Weights of a small GPT-style language model, trained from scratch on English Wikipedia.
Size: 8 layers, width 512, 8 heads of 64, vocabulary 30959, 56.9M parameters.
Each number is 500 + 40 x the weight over its row's rms, rounded and kept within 0 to 999. Layers, rows and columns count from 0. Numbers have three digits each. The size before them is the row's rms in percent of the matrix's.

# layer 3 attention query, 512x512, rms 0.0318, rows 479-511, columns 64-127
107:515524541597543530505550561467501529495527446516481551514519483464521463486469503456514590498442478487516520454551547536439576549520481524487498499468529528489494470515534523545488478512487478
105:497443535545487526563494495552565519504493518519512532483472471528495471510484501490489481456579465464417496555517581483492534539504485502568513472494543558513470473515529450470458426484544449
103:560553535486485397424454463562489514449490515510484574417464534472501493529535527521519517453469511594496505537481478483442474535475492560515495505481509563470505460596472434551488488480496534
103:551491498543536522447536512462497522555503472580550541567452555468502472506537494500471585497546529506533499549456438461564506489510425434528453485520503526524543517507480466436455510536534509
110:508447428498532555467467509496500556472397557452520491496493470460547529488501438507504536511435477530533523465459431481553496511561500531510541498511508464496459487538500531520475548562488470
102:475459547472492474563569514505551537445448525440514538526548438448454528533426513466556551536454482505525541498598499468501487440526570543472493518538492492493575537539493552463478464526498568
111:559537447493525499570515531520469518495442448524412577521509500510490484449450518533497526466440588516518568514510513466465515525445528561512561549418416469440531500505507503501459483510515482
103:470509489532518454479457546496467511443431497490510492494464452456465518512566567450494436598427485463504433434560530495527555448477474527469490478482498486562501519444482477558433498562559483
105:531509417522457448513496470494523533559536494477476456491510624510416487528541554558442515449539531507502521515537401463520464422479533519519421508540488565507440532515496499538508515521519563
111:546529527463443518477464485449486499475480507534526476479458551543490506536521473575542512492489535492554460531461386572481511538510460522562462572555412468536551496584488511504485454438548437
106:442486428519558524539498500487542440485487479552491505561561548463490608507458509567437520503563495506463425497469573443588542468528477439493539547489500470544498467534469490547482572464567508
106:499486526420512493507477512538511470483518483533508489418560577507497471470455509459537529507507490481561498490545443458515454519535456474444531574532580542487511462513499509562512499552471476
105:524426462461489550474499527479549414459524501537495474563493521502518515535523480508512419450472479508530497465525434448469517479491504506547509480533464509528535519547503444519494527478482451
104:508539531436521544488475560513471540481495530529437590585466484544500547486479500486529450474479542535526481547499545412458570555579505508472517442515508550483497506541505499501480464491450501
105:528459526494448548493437425502494508561521434459510481435502512444498540472433507498459470471512576480470487553476491490489543510452555530505527495446490460563470528466585469589494489525523515
102:505504447501553405470514501566595452482496511477543459468508377513533479561506471506586547445500441502500496481495498458485482496550502437464471514530558587488564455469492506433472434463488479
114:551521507510524496441516503478521552512463428543421490526509425495523469526568472464510508561481500486517473482462457525569514539527493472415484524497480462497590494548439446458546460492505538
110:521545487407540525440530449492504553543521470533458476497561507480547506506597480502510445517482389545496499531484512497520564491480548485462495534443562494492506507477427478586491557518481478
102:524523509530469545525391502534501471462534528515439515566517498498611520487559480423510456553483551447508477452491454480493475519523521505509544502501606456589472455468521564430458472526463483
105:467438448481516477467525505557522435480463404500493481552437514561503509485463514455466476503540517478503544457480502443544491503544525545488497580542473547527466492513529499521488507425457451
110:510499503514566500501496479488531489443466444460557497458493496491489438595471504495465533492624526495497469508464487484511544486571511461442553446479518527536463580513533448541459552460496551
104:493558527484549467497478491451471467464507509454521487531507481476439443506545531442494497330374522497469466528474501467443499495472474515534534500528480516518509501486480558524486469477517586
104:487472495481489467494482551481513510491495473495522525530504471570530472561508502391404608473477510530486490509524526453430514516499544520431489459551539511569484505509505490456439456540528458
111:467614465496472503562463432522536487533510584532484553458483485520512526585425531507473492434471511491492403493555512559460500460485515465487500523519452472474529522458481532547528502476493476
100:426480479458489531500526531517523516534393421594537481430471484523473545445471480471536540597476437462516515465479456521459462512511458474549543493474382502551542544459484493517439509478508572
107:487520596496511479455484492535565501490504463514526544605595467508451521512491540413575514504533504470479530516477474471530564494461500492489511438480486529450561508456517498523604427542534522
104:490523500533504542477503565472477510430538465468539552485465497506576506538493461489525456500465540470508516472474451448511512518468421460568407510535562546515455483513486429507552490468492510
106:542512555486484440427527559496580485455497450519535507504465492513439469534561539529503527510513509519500578447537507538479471454483535484514483527519500558467482558558559542489513504544569392
103:513527567467581520515401428447540521461509543597545411507436448463558555582533529458498488455458540474541488457521466476488567530486487474515538542491434494454453491607523480544494423465532476
107:520464487476527494556447510533513508493455525489474556521500437500430460522511449462434505545528443504520543447429559477537493503493509516500524487471511494531556555539423502540536539541436467
104:469476513517455492467534478546439526497457490421516543492582571520488467461507498467434511525474493533497513513548521467481563520504468492596567562495480499501439547371479517498507535488552478
108:484584490564475460496471483510531485540465512539440479507516557512547553570452510485477463466514505447515517600473434555563545459508424601543495443447524465496500525532579508520531535472427508
104:560564493469485491505478505546495531480559530506475490540552489530488520432486472536505522500531527478594472454448505544461503519485539526393446536462553507542490493543477564548539505513487525